python train.py --num_hidden_layers=19 --hidden_size=320 --num_attention_heads=5 --num_key_value_heads=5 --head_dim=64 --intermediate_size=1280 --vocab_size=8192 --hidden_act="silu" --norm="rmsnorm" --norm_place="peri" --norm_eps=1e-05 --positions="rope" --rope_theta=10000.0 --rope_fraction=1.0 --qk_norm=false --attn_scale=0.125 --bias="qkv" --tie_word_embeddings=true --parallel_block=false --extras=["capped logits"] --init="normal" --init_std_qkv=0.0146 --init_std_o=0.00237 --init_std_up=0.0146 --init_std_down=0.00118 --optimizer="soap_variant" --learning_rate=0.00266 --lr_mult_o=1.1 --beta1=0.95 --beta2=0.99 --lr_head=0.0133 --max_grad_norm=0.5 --warmup_steps=200 --schedule="wsd" --decay_fraction=1.0 --decay_shape="square" --final_lr_fraction=0.0 --batch_tokens=65536 --max_seq_len=256 --doc_mask=false --train_tokens=394100000 --max_steps=6014 --dataset="wikipedia_en"
Each number is 50 + 10 x the weight over its row's rms, rounded and kept within 0 to 99. Layers, rows and columns count from 0. The size before them is the row's rms in percent of the matrix's.

# layer 15 MLP up, 1280x320, rms 0.124, rows 633-741, columns 128-191
099:27 51 51 49 42 68 46 56 60 67 49 49 46 69 57 49 38 54 34 48 35 54 73 46 47 44 32 43 46 49 57 44 48 55 46 56 51 59 38 43 44 51 52 56 74 52 57 48 45 58 35 63 52 38 51 57 40 54 57 61 54 43 47 50
099:32 39 47 48 51 44 41 46 43 64 63 39 44 53 48 46 62 36 57 53 65 41 52 55 57 52 57 28 56 58 53 56 61 45 48 54 42 38 58 55 55 46 52 55 48 58 42 38 53 56 57 57 60 15 39 52 39 31 37 50 45 77 55 49
105:47 57 41 56 54 44 41 59 50 41 53 30 35 59 49 42 25 40 46 56 50 35 46 41 53 52 54 53 58 32 47 60 40 37 30 38 58 31 48 57 50 49 41 56 50 36 52 67 57 48 35 53 53 51 61 62 47 53 63 60 50 44 61 78
099:40 47 68 56 57 36 55 57 54 68 61 69 51 45 39 55 39 54 47 45 41 30 51 58 50 46 57 47 58 62 41 42 60 61 53 62 65 49 50 44 52 39 41 55 62 55 46 65 75 48 58 57 53 54 59 61 53 36 55 45 55 42 60 59
105:44 61 65 29 42 77 41 51 57 45 45 38 55 51 53 55 29 40 49 63 48 61 66 54 51 60 46 50 61 59 30 48 47 48 52 41 38 42 61 50 52 49 61 63 52 40 35 52 46 53 42 44 38 34 42 59 44 63 59 29 51 53 49 48
103:51 41 41 45 51 42 44 47 35 61 40 42 49 55 54 48 51 47 44 49 55 55 42 45 58 31 38 48 56 47 39 40 45 55 39 43 51 69 68 58 56 37 54 37 53 45 50 46 37 55 57 57 50 45 46 52 50 46 54 60 54 65 57 55
102:55 59 34 66 41 50 53 48 58 58 55 30 43 50 55 51 37 48 54 59 52 50 41 48 30 57 45 47 54 63 52 57 56 55 52 69 46 29 48 52 55 42 77 46 52 49 45 43 71 49 38 52 57 58 57 76 46 43 58 52 47 56 58 62
104:44 53 42 51 54 41 66 74 43 62 41 47 47 60 62 53 53 54 47 51 62 50 37 52 52 59 54 44 47 66 39 42 28 53 45 53 46 51 35 50 56 53 63 52 56 46 47 57 61 54 47 47 59 38 49 55 65 31 56 56 57 39 55 47
107:51 38 51 43 55 50 56 53 47 40 44 46 68 48 60 49 47 67 54 54 49 43 59 49 50 44 50 50 47 45 42 51 46 39 46 50 48 49 58 50 47 28 43 53 53 39 42 58 43 43 47 51 59 43 50 64 51 54 56 52 51 30 46 59
101:48 36 47 48 34 48 44 32 27 49 49 56 39 48 56 48 42 34 50 70 60 62 65 57 55 77 34 50 50 34 52 45 47 53 52 39 39 52 52 50 46 49 47 48 52 48 25 57 60 39 63 50 45 55 61 47 63 46 57 66 57 44 67 51
101:31 56 46 55 54 68 46 38 47 35 52 58 39 56 54 59 56 54 33 54 48 39 52 50 60 41 74 42 46 62 69 42 49 36 57 57 42 58 43 59 45 65 35 11 70 57 40 46 48 59 51 53 35 44 43 45 39 53 62 42 56 53 47 60
106:50 41 58 58 62 42 50 51 48 39 42 52 43 41 46 62 56 44 39 60 39 37 50 42 49 50 51 40 39 40 50 49 53 45 53 47 67 46 43 63 56 50 32 56 40 57 44 44 34 55 45 53 39 46 54 73 36 46 50 48 22 45 40 52
103:48 37 49 56 44 53 53 42 65 47 50 60 49 45 46 64 43 46 68 57 58 59 60 52 58 36 52 37 49 46 60 55 40 65 61 51 59 60 63 47 45 51 62 52 50 61 45 49 35 46 59 33 45 50 51 47 31 66 46 61 68 34 56 70
101:65 45 51 44 44 47 55 43 53 51 52 83 35 44 51 58 58 45 43 51 60 44 49 50 52 38 64 43 50 49 54 37 46 51 42 52 23 66 36 64 51 56 70 55 66 52 43 51 43 63 28 56 49 60 56 40 50 54 38 46 60 51 55 42
108:42 66 34 43 53 44 51 51 52 58 60 64 46 55 51 53 26 57 54 51 33 54 54 46 52 43 45 63 53 37 45 55 59 61 42 59 62 52 34 51 53 53 38 38 52 55 36 45 72 39 33 68 50 54 60 62 33 25 50 72 65 62 54 72
108:40 50 44 48 54 55 38 26 62 43 44 34 55 50 58 58 41 46 46 48 73 55 61 44 42 43 62 48 50 38 47 35 37 61 62 58 48 56 31 50 45 55 52 30 47 47 34 53 52 32 53 35 36 54 46 49 65 47 62 62 30 37 33 45
101:71 57 67 64 57 48 59 57 46 42 59 48 37 58 39 60 46 57 37 60 49 50 37 42 46 37 59 34 63 72 59 34 60 75 66 70 41 60 44 63 54 64 50 40 50 44 46 43 56 55 47 55 42 57 51 38 37 54 60 42 47 48 47 60
100:43 48 47 58 31 52 50 33 41 59 65 40 47 60 50 54 43 54 50 31 53 39 41 39 57 60 33 56 52 53 48 39 38 46 55 51 42 62 60 56 55 44 53 52 54 54 42 45 44 56 58 48 47 57 50 60 48 45 55 50 40 60 64 65
096:52 44 71 46 52 72 37 72 50 36 65 41 37 48 53 56 40 57 53 56 66 46 55 49 55 65 53 41 47 71 50 45 48 58 58 36 51 40 55 50 41 67 45 59 70 47 44 38 58 45 44 71 43 56 38 56 48 53 71 42 67 59 57 48
097:57 71 51 42 30 56 51 26 36 50 55 51 52 60 55 51 46 46 39 59 50 51 45 54 54 48 49 51 47 42 50 46 42 58 53 46 58 34 49 43 63 65 57 44 49 54 26 44 60 47 61 63 63 26 35 43 61 56 43 43 47 63 43 51
100:39 40 59 35 60 57 53 41 48 51 55 50 39 62 52 35 41 61 57 55 66 70 53 53 53 62 64 60 61 51 54 50 53 65 48 63 42 65 41 39 29 38 55 56 67 42 45 41 40 43 67 62 44 67 51 47 54 60 38 52 51 69 47 53
102:42 58 45 60 54 45 38 55 43 63 52 42 39 62 54 54 47 49 53 30 55 42 58 49 46 45 52 51 46 53 47 38 52 57 79 44 64 51 42 54 61 51 43 55 55 39 58 39 54 55 40 35 68 43 49 47 46 42 21 30 44 48 53 59
099:63 50 62 52 65 40 42 42 43 44 45 41 50 47 49 42 41 44 46 65 54 35 54 57 45 52 40 58 61 53 59 53 54 45 52 47 56 36 39 45 39 59 41 37 42 50 41 54 58 61 50 65 72 66 54 61 38 51 47 47 73 42 49 60
102:52 33 58 44 61 41 58 42 48 37 44 50 46 64 62 46 47 52 52 59 48 68 48 46 49 42 54 38 55 64 51 47 38 35 61 53 61 55 37 42 38 47 78 61 57 47 53 54 53 50 58 76 45 51 46 65 35 51 41 58 47 52 46 21
104:42 56 66 52 44 51 55 47 62 29 49 46 57 47 53 58 53 35 52 51 37 48 49 49 62 59 46 76 34 36 51 51 55 36 37 53 58 44 42 48 29 46 42 37 65 51 58 51 51 38 57 50 41 37 61 49 51 38 49 42 40 37 48 57
098:57 54 56 48 41 52 63 56 54 51 53 38 45 48 54 52 40 66 36 47 62 34 32 53 48 47 35 58 37 57 57 41 63 56 49 61 40 60 50 45 50 35 59 39 66 57 38 66 52 46 34 42 54 41 49 45 50 43 34 40 25 58 59 41
106:29 51 49 60 62 48 49 35 47 72 32 57 57 64 56 65 53 48 33 72 56 47 56 55 69 45 40 42 38 53 54 40 57 36 41 73 51 46 69 36 49 48 36 53 44 63 54 65 43 39 42 56 52 44 52 33 50 52 52 47 53 57 43 21
097:42 63 33 30 43 56 59 45 30 81 49 41 46 51 57 49 60 41 36 42 46 55 46 51 53 33 36 58 51 52 61 51 48 38 65 50 37 50 58 61 43 46 37 53 43 48 45 48 47 31 73 51 48 56 53 51 46 54 51 49 60 60 63 42
098:44 47 40 35 66 51 58 37 54 46 64 47 42 57 61 66 58 43 53 50 49 45 46 62 49 62 68 46 49 51 59 52 56 60 42 47 40 50 59 39 45 60 58 64 67 40 57 48 56 41 63 64 68 45 46 38 48 40 54 41 54 48 53 44
093:47 29 47 46 53 49 46 55 56 38 58 65 58 57 59 62 51 52 45 36 59 69 25 41 36 76 43 44 56 51 53 52 54 50 50 32 40 50 62 66 43 44 46 54 49 38 54 50 54 36 65 51 37 77 42 54 61 47 36 63 70 56 36 53
099:45 41 50 57 54 57 51 41 53 50 49 49 40 26 55 56 62 58 63 45 66 42 59 38 55 54 44 41 62 43 73 58 52 54 46 48 42 52 44 52 66 44 65 55 56 51 65 47 46 33 50 52 68 62 33 45 43 77 46 47 56 25 54 73
102:58 53 40 47 46 42 22 54 61 51 57 38 55 54 54 67 44 45 60 53 52 30 53 54 47 45 46 60 50 47 48 48 54 57 57 45 50 40 38 38 55 52 53 54 45 67 39 47 57 54 55 35 40 68 43 51 58 57 62 70 41 51 39 52
101:51 45 57 54 42 41 57 47 40 35 41 51 56 53 44 58 58 44 61 47 52 26 39 59 47 43 66 46 47 41 26 56 52 65 33 47 53 43 53 48 51 47 41 55 57 52 38 41 61 46 45 55 42 58 54 54 28 46 55 56 78 45 42 55
102:59 47 43 59 46 47 57 59 51 68 62 45 50 44 53 65 45 36 41 52 56 53 60 29 36 61 62 33 52 87 48 60 40 65 41 56 47 54 54 34 44 54 65 49 47 65 47 51 44 62 46 42 39 62 43 50 64 52 55 66 39 58 42 38
097:42 37 53 45 52 51 44 43 52 65 65 46 46 59 43 75 46 45 55 45 73 44 35 51 66 61 51 57 62 50 38 46 38 46 57 49 70 58 30 53 59 43 52 58 42 55 45 49 56 43 62 38 57 59 40 40 39 57 45 69 36 59 41 40
100:54 34 51 61 40 50 33 43 83 59 29 48 29 48 52 46 34 58 51 59 61 66 49 63 51 45 51 66 53 52 54 54 60 55 42 39 36 45 58 52 41 44 47 49 51 23 45 51 37 52 47 45 55 53 43 60 41 58 52 47 54 43 41 69
100:48 53 56 61 47 43 29 48 38 45 67 52 55 51 51 39 53 34 36 40 68 56 40 54 34 47 42 51 56 45 45 47 50 49 54 74 39 51 54 57 51 52 35 50 50 39 33 62 43 64 58 59 58 57 45 61 54 33 50 52 41 57 55 56
100:58 43 38 25 44 39 42 43 39 65 36 40 40 48 51 47 44 44 47 49 45 47 58 57 53 45 56 38 49 46 59 40 34 35 50 51 42 55 51 44 33 61 52 67 61 54 30 52 54 47 58 51 59 51 43 39 55 47 65 58 50 42 53 63
100:54 54 49 38 44 46 51 60 42 44 29 36 34 60 52 59 55 62 54 57 42 55 54 53 59 38 41 56 66 43 51 55 53 65 56 56 51 53 50 63 41 64 55 47 38 48 45 52 55 37 59 38 39 55 40 43 35 52 38 52 31 38 56 53
100:51 49 59 40 52 47 40 51 46 45 46 48 42 36 47 50 63 50 49 54 40 42 53 46 42 56 51 52 60 64 42 63 45 50 55 42 58 32 51 51 43 34 62 53 64 54 46 57 57 37 46 42 36 47 37 58 51 63 46 46 59 30 37 39
094:43 62 33 50 59 30 67 41 38 49 58 39 50 33 51 54 42 53 45 47 50 59 45 60 61 37 44 51 63 43 45 50 57 55 49 40 54 49 49 58 42 54 44 50 45 53 39 53 52 48 33 41 52 41 30 39 55 52 53 58 60 29 31 54
104:27 53 51 50 60 53 46 52 49 34 35 55 60 56 62 54 61 47 68 48 47 48 53 73 42 35 57 59 45 55 38 43 33 61 53 55 58 49 60 34 38 35 64 48 68 48 43 40 64 81 42 61 48 37 42 63 53 46 52 41 75 61 45 43
095:41 52 47 45 55 53 45 44 26 48 63 43 48 37 50 43 38 50 54 58 50 51 30 63 33 46 56 59 56 62 51 48 43 69 42 61 49 53 44 57 54 42 46 31 61 52 53 56 41 51 38 47 44 25 51 63 39 49 45 46 47 62 49 62
095:33 36 28 60 60 54 57 51 46 37 50 65 35 48 37 47 45 55 51 58 61 54 43 58 46 68 46 39 52 36 46 51 53 48 49 49 36 48 34 42 53 41 60 52 30 56 61 47 41 45 25 40 46 47 31 51 39 56 65 43 52 66 47 33
103:64 48 57 61 39 36 37 49 42 45 49 25 65 56 46 53 66 40 35 43 60 46 44 52 62 42 46 39 48 34 33 55 44 49 65 52 53 47 39 57 64 27 62 69 43 58 60 70 43 37 56 44 37 62 48 48 52 39 40 54 53 59 58 42
097:58 61 41 46 49 39 64 51 50 47 50 54 40 43 54 50 44 46 55 40 55 51 55 41 43 50 54 57 60 46 59 56 47 63 39 66 41 46 41 72 43 49 47 48 55 57 11 65 57 35 53 57 60 66 47 53 51 52 51 44 42 58 59 49
098:44 51 56 39 52 47 53 42 42 57 55 45 42 58 40 58 41 46 53 50 52 49 45 64 56 68 66 47 47 41 42 27 63 49 63 42 54 56 32 42 42 45 49 58 79 62 32 55 40 52 71 62 39 70 57 45 69 42 62 56 76 49 45 72
096:39 50 41 45 50 54 39 58 39 54 48 59 50 50 63 38 52 50 49 40 45 53 48 66 47 42 43 44 60 33 33 60 50 52 57 51 42 52 51 57 45 67 59 68 48 78 58 54 33 44 35 61 50 51 64 36 37 52 46 55 36 48 38 48
105:54 65 45 47 42 47 38 57 54 44 27 35 37 58 52 58 47 50 84 35 43 52 47 38 54 47 53 47 49 51 50 39 43 41 52 58 63 46 65 44 46 57 49 45 49 59 56 46 66 44 50 43 55 49 47 50 49 51 60 36 69 47 54 36
099:50 62 58 48 55 66 56 39 59 63 25 50 42 63 46 54 43 67 41 50 57 39 35 55 68 40 41 58 50 53 48 64 41 35 51 55 50 44 44 30 29 43 45 41 37 38 23 48 45 43 52 55 32 42 49 50 60 68 50 63 70 48 43 63
107:61 49 53 49 47 58 54 53 43 67 48 36 45 69 42 50 41 46 50 40 71 50 29 51 54 39 60 45 40 39 46 41 62 49 47 55 68 47 50 54 46 68 48 46 41 58 60 57 60 43 51 54 55 48 42 68 33 39 42 38 53 65 42 59
100:43 48 50 39 30 38 49 54 47 50 47 53 49 70 35 57 51 40 25 51 55 50 61 55 65 54 52 58 54 54 52 33 56 45 51 56 54 64 47 31 41 67 43 69 59 56 40 48 48 67 51 56 58 39 61 42 41 48 59 53 34 42 46 49
100:63 64 58 51 57 31 51 55 37 41 30 46 53 45 53 67 50 54 47 59 62 57 39 46 57 65 62 46 53 52 39 53 44 41 51 61 56 37 45 54 39 30 68 39 48 52 36 51 76 54 39 58 46 56 41 61 53 62 71 46 47 33 58 49
102:65 35 44 49 65 48 49 58 50 47 41 63 81 44 53 62 47 46 60 45 32 50 60 56 41 60 42 39 53 36 37 56 62 57 47 44 69 51 41 53 43 42 47 51 53 67 53 59 43 36 55 46 66 49 27 49 62 61 41 54 42 47 45 50
102:47 35 50 40 66 59 46 44 63 50 73 40 44 50 52 37 66 32 55 52 27 47 55 44 68 56 56 51 41 48 49 54 48 52 54 62 47 57 43 51 51 44 59 47 59 56 55 55 61 39 55 69 48 59 58 37 33 56 49 35 64 45 36 48
097:53 48 48 66 63 63 32 42 32 46 50 50 56 45 37 37 43 48 39 48 50 35 53 30 56 51 35 48 48 41 46 61 63 66 50 34 44 61 22 46 48 51 49 51 59 65 69 53 70 52 61 55 46 53 39 45 52 51 58 53 36 43 48 52
101:49 41 75 58 30 63 73 76 50 45 50 41 60 61 42 71 50 45 48 56 42 32 38 37 37 39 62 56 47 56 46 59 39 59 55 39 53 62 34 47 46 61 52 58 46 54 46 69 56 45 52 55 35 37 36 48 57 46 51 61 39 71 54 59
095:44 44 63 45 51 60 52 52 31 53 38 38 46 50 58 64 40 36 40 54 35 56 63 45 58 44 54 39 41 46 40 52 35 45 40 48 65 51 67 42 60 48 51 41 33 70 52 46 34 70 44 41 31 50 65 68 53 39 49 41 59 39 58 46
096:61 55 47 36 54 44 61 38 59 42 49 56 58 54 59 64 39 70 43 54 56 52 59 48 50 49 32 44 52 57 48 67 37 51 48 56 36 48 31 48 58 60 42 35 47 47 28 53 34 45 58 49 48 52 66 55 27 58 56 44 50 53 50 58
101:49 40 58 47 43 44 19 45 42 43 39 56 37 59 65 61 57 47 42 57 38 59 35 40 57 32 55 47 61 31 47 53 45 25 66 50 73 41 62 54 48 48 38 40 58 45 51 41 59 60 41 54 58 53 59 48 45 55 43 62 46 56 53 55
098:56 43 22 34 38 31 64 39 58 59 34 56 48 51 36 37 38 38 48 41 52 53 65 45 41 36 44 48 56 68 40 51 52 46 30 48 40 66 42 46 34 59 49 37 51 55 53 50 46 48 39 57 67 50 41 39 45 47 41 42 51 61 31 41
095:58 26 57 36 47 36 47 61 62 55 54 40 41 56 53 37 69 45 64 59 55 54 29 37 40 48 50 27 43 39 36 50 49 52 76 54 44 36 40 48 55 63 70 53 57 46 41 33 52 47 51 54 56 27 56 42 58 55 54 56 57 47 49 49
106:63 41 40 20 57 51 54 54 57 44 47 61 32 37 54 54 44 56 51 45 46 58 52 49 43 52 49 40 36 56 52 35 49 38 52 42 50 48 51 52 31 50 36 41 57 45 39 70 54 50 51 45 52 39 40 43 57 43 38 45 54 51 43 47
108:69 48 50 51 62 77 54 42 36 53 45 48 53 49 56 44 44 46 33 57 47 57 34 53 59 29 47 53 46 46 40 56 49 37 50 65 58 35 43 53 53 50 64 46 51 47 53 58 44 59 66 61 56 46 61 55 43 65 51 37 47 58 45 51
092:56 38 62 56 55 38 70 57 66 45 64 56 51 64 42 69 44 65 57 56 61 55 42 48 63 27 46 45 43 34 69 52 35 49 39 47 59 36 60 53 53 61 44 48 65 52 49 34 61 58 35 43 61 63 27 32 36 41 51 45 38 60 49 54
096:60 54 54 57 43 39 39 43 41 42 53 71 55 44 53 50 54 33 44 36 45 62 39 51 60 48 37 37 59 53 51 50 48 51 48 56 55 54 77 51 58 39 46 48 54 31 43 43 26 58 51 49 45 56 44 54 42 39 34 45 36 58 68 48
103:60 52 61 38 80 59 43 50 52 50 50 41 39 67 58 42 44 30 59 48 46 57 51 45 46 41 45 65 31 45 57 43 55 44 51 54 54 45 42 50 59 58 55 43 46 67 40 44 27 34 66 45 40 57 35 51 35 33 47 56 46 52 55 65
099:55 47 47 40 55 39 47 73 62 57 67 44 48 39 48 42 39 52 48 43 48 38 37 71 45 65 50 58 61 42 58 35 23 50 63 45 39 67 45 61 54 35 47 54 60 56 53 52 30 56 51 57 56 59 46 58 37 58 68 38 54 40 53 50
099:31 36 61 53 51 38 62 48 46 45 47 41 50 54 51 59 48 44 55 48 63 46 47 55 47 20 44 59 49 47 30 53 24 57 62 35 47 35 46 52 52 55 48 43 54 58 47 50 61 45 59 43 40 41 37 59 69 63 56 36 42 52 33 31
101:51 43 44 67 36 38 55 47 42 55 53 67 35 39 44 45 56 56 44 36 49 64 47 62 65 62 62 53 69 57 49 53 49 49 43 55 56 46 53 58 53 52 42 58 51 47 41 58 43 48 59 49 61 58 45 48 41 58 45 12 34 36 64 45
095:62 42 59 59 73 53 66 57 47 47 62 50 46 48 37 58 37 51 61 54 59 36 53 44 21 31 29 56 54 51 48 63 49 53 57 39 52 40 49 57 29 46 62 53 56 54 38 41 56 38 42 25 38 58 58 35 51 59 60 40 67 46 46 60
098:32 48 69 38 67 59 52 37 50 40 46 61 54 43 46 46 33 47 60 43 54 32 43 67 27 63 46 59 39 50 50 46 51 61 38 46 51 54 48 61 51 53 35 42 51 56 30 57 57 51 46 49 67 30 69 33 43 49 48 44 52 45 41 49
091:52 59 62 54 49 47 56 55 52 45 55 67 50 42 37 57 48 51 57 45 63 44 63 75 60 42 48 64 52 39 44 43 55 38 77 46 50 64 68 40 47 48 48 56 61 63 59 44 52 72 45 55 48 48 55 52 40 72 56 41 56 49 42 54
097:43 53 55 61 41 47 55 54 48 48 45 66 50 54 38 46 41 62 41 39 55 53 55 58 75 57 41 60 55 57 55 54 64 36 51 65 48 44 38 69 61 38 36 42 42 61 35 47 64 51 40 52 43 41 60 53 58 57 56 41 52 44 52 55
092:54 50 55 55 52 60 54 51 50 45 40 41 49 56 37 66 56 40 43 44 49 60 37 42 66 36 45 38 61 52 56 43 34 53 51 47 79 58 50 49 36 60 38 51 34 41 45 60 45 55 31 42 49 47 80 44 49 47 38 60 52 35 46 38
105:52 53 50 51 55 53 47 45 50 34 40 57 54 54 59 49 62 57 41 52 60 42 45 42 44 50 60 57 52 38 48 61 41 37 54 55 44 42 46 49 56 48 59 33 71 35 65 48 59 52 64 57 50 51 59 47 42 48 66 45 44 49 54 57
099:56 52 49 33 53 64 48 40 45 59 55 35 41 53 18 36 45 38 55 60 54 60 43 60 57 55 35 54 54 57 51 37 49 53 49 48 40 52 62 40 46 51 55 59 52 47 33 46 48 40 52 46 53 48 54 41 42 64 31 48 64 49 72 27
103:52 50 69 46 54 45 39 47 56 33 50 49 49 61 65 61 19 26 44 52 60 52 54 40 32 48 61 44 42 41 29 31 49 44 42 54 61 30 48 37 61 66 59 43 58 49 44 37 42 36 54 43 63 39 55 43 52 41 32 55 49 43 59 49
103:54 38 56 34 49 54 64 42 45 40 49 61 39 55 50 39 48 54 61 40 54 48 48 54 55 62 67 41 35 50 48 44 71 53 48 53 51 56 46 54 62 54 64 43 43 66 50 53 38 57 48 65 57 44 38 46 55 64 47 19 62 59 31 44
089:38 47 45 22 48 55 50 49 61 54 41 48 52 65 38 55 58 55 64 39 47 42 48 35 54 55 38 58 46 41 46 60 51 51 56 50 56 67 44 66 50 51 40 53 45 44 56 56 41 37 40 57 71 66 52 54 58 49 57 41 38 47 69 47
098:47 33 52 53 60 52 46 49 55 49 46 52 58 58 43 54 51 56 47 59 55 54 37 57 48 53 40 42 49 52 37 38 38 53 45 62 38 23 42 53 40 51 49 60 64 59 48 54 49 44 43 56 38 29 49 33 81 63 29 45 37 48 43 36
100:51 56 41 48 42 31 50 56 36 63 52 42 31 42 45 46 34 24 48 55 37 56 50 58 57 62 38 43 43 56 32 55 33 57 48 39 43 70 60 41 32 49 56 56 41 44 56 48 60 66 52 33 40 49 43 64 46 64 41 35 39 59 56 46
098:49 52 42 49 32 32 51 54 53 56 58 45 46 44 51 47 60 61 44 43 55 40 32 51 38 32 75 52 67 49 43 44 63 51 48 40 38 53 40 50 42 41 45 60 46 73 32 37 57 45 55 55 47 47 60 47 38 43 49 69 52 59 48 44
099:57 48 34 45 50 49 60 52 58 57 37 46 67 41 48 56 24 46 61 43 53 57 32 69 48 61 36 31 52 35 32 74 43 47 60 36 45 62 48 43 57 44 51 52 29 59 35 37 52 44 52 58 46 48 45 61 37 72 54 38 47 49 50 49
099:48 56 54 68 56 46 39 43 54 45 43 42 45 49 56 49 28 45 51 31 34 50 40 53 42 32 33 60 46 62 46 58 56 60 52 51 39 50 60 67 64 38 33 47 58 56 42 42 27 36 39 43 43 58 57 61 52 49 56 54 44 76 40 48
096:43 41 53 54 42 45 45 64 56 50 62 49 55 53 49 45 53 53 39 55 46 31 54 55 72 53 48 58 34 46 53 41 56 40 66 57 37 50 29 49 64 50 50 77 43 57 36 39 48 55 60 49 51 63 62 54 42 60 62 37 40 66 63 27
104:51 46 53 41 61 47 61 60 49 56 44 41 38 54 59 62 38 60 69 46 44 47 47 56 56 58 58 46 48 48 34 45 42 51 37 46 46 48 52 66 57 54 46 45 39 35 58 50 51 51 67 57 48 55 56 62 43 69 39 50 51 42 64 52
099:60 48 58 53 40 48 53 70 40 34 49 40 52 40 51 64 39 44 59 38 84 56 55 48 48 60 42 40 57 36 43 66 43 59 65 42 76 53 59 73 44 40 44 32 49 63 50 47 49 40 73 42 54 45 53 54 48 54 43 42 66 50 37 49
100:46 61 68 55 47 73 44 40 31 40 47 51 54 54 50 55 47 47 65 53 35 35 72 59 60 50 34 63 43 46 61 62 52 40 52 60 65 51 51 48 52 59 47 68 39 54 35 35 56 36 63 55 43 50 61 61 47 48 57 39 53 62 46 49
093:55 52 49 59 42 59 65 44 51 51 52 26 55 48 52 53 33 46 42 50 45 50 35 58 53 39 49 65 50 43 56 39 37 49 40 39 56 62 44 54 62 54 32 64 42 42 56 55 42 31 43 56 41 45 56 45 35 60 66 37 39 57 48 34
094:44 54 67 63 51 42 44 43 55 64 41 68 64 43 77 75 53 44 50 52 63 70 42 72 62 35 54 46 71 46 55 45 64 53 69 56 45 45 56 45 42 59 46 36 49 61 41 48 44 46 50 55 35 58 34 62 46 52 62 46 54 54 43 29
098:71 36 55 37 47 43 52 64 59 61 54 45 59 53 59 44 52 59 52 51 43 53 29 69 24 46 47 46 49 47 46 58 50 44 51 56 49 57 67 59 48 42 40 51 47 64 41 50 43 33 56 41 56 40 70 63 52 48 41 42 52 47 47 58
096:52 37 49 48 40 55 59 55 39 41 41 68 57 31 39 41 55 61 54 44 53 63 52 60 52 50 49 36 60 33 53 53 58 64 70 45 36 53 32 45 60 34 53 68 46 67 48 55 49 46 42 41 41 61 39 51 63 46 43 49 58 42 54 53
101:50 40 34 48 52 50 54 46 41 46 60 31 34 39 38 53 44 50 47 48 44 42 49 39 47 40 52 56 53 43 52 52 41 69 45 46 48 36 51 49 45 46 59 47 55 66 74 40 51 39 47 62 64 41 65 45 44 36 46 40 42 54 46 49
098:48 65 43 49 40 54 58 34 64 41 61 47 31 63 42 52 38 40 33 44 36 55 25 52 50 59 50 50 47 51 59 68 51 46 54 68 43 52 39 56 26 62 68 63 67 59 35 41 32 36 61 47 45 71 56 42 55 58 70 69 35 41 74 71
113:59 74 42 57 40 44 47 50 57 22 50 50 53 18 62 62 56 32 65 48 47 28 42 55 59 42 65 58 69 44 33 56 58 41 45 46 49 58 50 51 31 48 31 44 57 48 47 44 55 59 51 48 54 53 36 54 48 53 51 44 49 48 47 52
105:55 50 62 45 54 48 51 50 43 58 37 42 43 43 58 43 57 50 55 46 80 69 40 58 55 43 52 49 43 55 52 48 47 52 53 64 35 43 56 37 25 46 47 52 44 58 66 47 55 54 48 57 58 58 36 49 63 58 57 48 48 62 58 44
097:54 68 47 60 38 49 64 42 32 45 66 60 40 39 59 56 33 49 40 50 37 56 48 65 30 39 30 46 58 61 40 37 50 47 59 41 58 48 51 52 45 58 48 59 63 59 42 59 50 37 62 45 43 43 32 56 39 30 52 49 39 46 42 50
100:37 61 51 69 30 50 35 46 57 52 41 32 46 56 44 60 46 44 55 43 47 37 57 50 47 44 59 62 75 51 54 54 48 54 46 60 41 46 45 46 37 43 56 58 46 54 73 25 50 57 40 45 52 46 55 39 47 42 52 50 39 54 47 36
104:59 55 38 44 56 51 45 49 54 45 47 34 36 49 52 35 37 56 45 65 58 56 57 41 49 61 56 62 59 43 43 46 34 45 41 47 24 33 52 37 48 47 60 39 40 44 44 37 59 57 52 69 60 33 44 44 52 53 53 43 59 55 51 56
098:46 61 28 31 46 61 39 42 51 53 46 60 51 54 65 56 34 65 44 58 45 58 50 51 54 54 59 38 52 61 39 42 48 46 49 53 53 43 48 48 45 41 65 48 40 49 35 46 43 66 34 38 48 45 63 71 62 51 62 32 68 48 38 36
095:28 36 69 35 42 53 54 52 49 45 50 27 44 49 49 61 54 44 49 55 66 59 35 65 52 51 46 50 46 64 35 35 40 50 55 42 57 39 18 51 46 43 34 49 50 61 42 47 33 66 39 56 66 54 42 71 48 53 53 59 28 52 54 39
107:43 58 70 43 72 40 58 47 50 54 48 51 31 50 43 66 42 44 46 40 45 61 43 63 56 57 61 45 49 57 64 52 53 47 55 56 46 41 59 57 47 48 76 43 55 61 54 73 55 28 60 44 62 54 71 40 52 43 54 41 61 62 44 60
099:49 44 50 27 53 51 33 78 58 59 69 41 41 40 49 57 65 51 48 37 66 48 52 55 53 31 59 37 37 57 49 42 56 39 55 36 60 77 64 54 55 67 44 31 56 49 45 61 44 50 74 68 55 50 41 51 55 65 55 47 52 52 48 50
104:44 56 47 49 48 53 59 46 41 48 60 50 39 52 58 52 39 49 48 51 54 40 50 52 39 43 53 52 35 72 56 41 33 41 50 62 33 64 31 37 62 50 51 50 48 55 55 58 25 48 55 47 44 60 56 32 38 52 39 55 64 50 71 68
097:72 56 35 47 59 54 68 78 60 45 54 57 34 49 41 61 60 51 46 56 49 57 48 47 66 36 67 49 34 76 53 52 47 46 51 57 49 57 57 41 44 58 56 46 43 50 45 53 48 45 52 47 56 48 49 46 40 42 46 45 53 41 56 45
107:59 45 38 55 75 47 39 45 39 46 34 34 52 55 52 60 66 55 33 54 60 45 57 50 66 47 63 50 35 42 53 41 37 54 57 44 51 63 48 45 58 60 65 57 67 51 46 51 42 57 50 71 69 55 49 57 48 48 44 63 70 33 38 64
104:58 44 46 43 50 32 48 42 38 49 49 41 41 73 43 49 49 52 64 35 56 48 34 44 57 32 58 41 52 47 44 45 42 48 56 47 56 45 46 43 58 47 51 49 60 53 44 51 29 45 78 62 39 31 58 59 53 59 52 34 51 48 54 42
101:72 55 48 41 74 59 42 52 40 57 66 57 54 41 68 49 57 50 57 32 55 47 54 38 40 41 63 46 51 54 57 38 34 46 65 53 61 54 37 48 40 53 32 44 50 54 61 53 39 60 38 38 71 41 46 41 55 51 58 53 46 65 55 72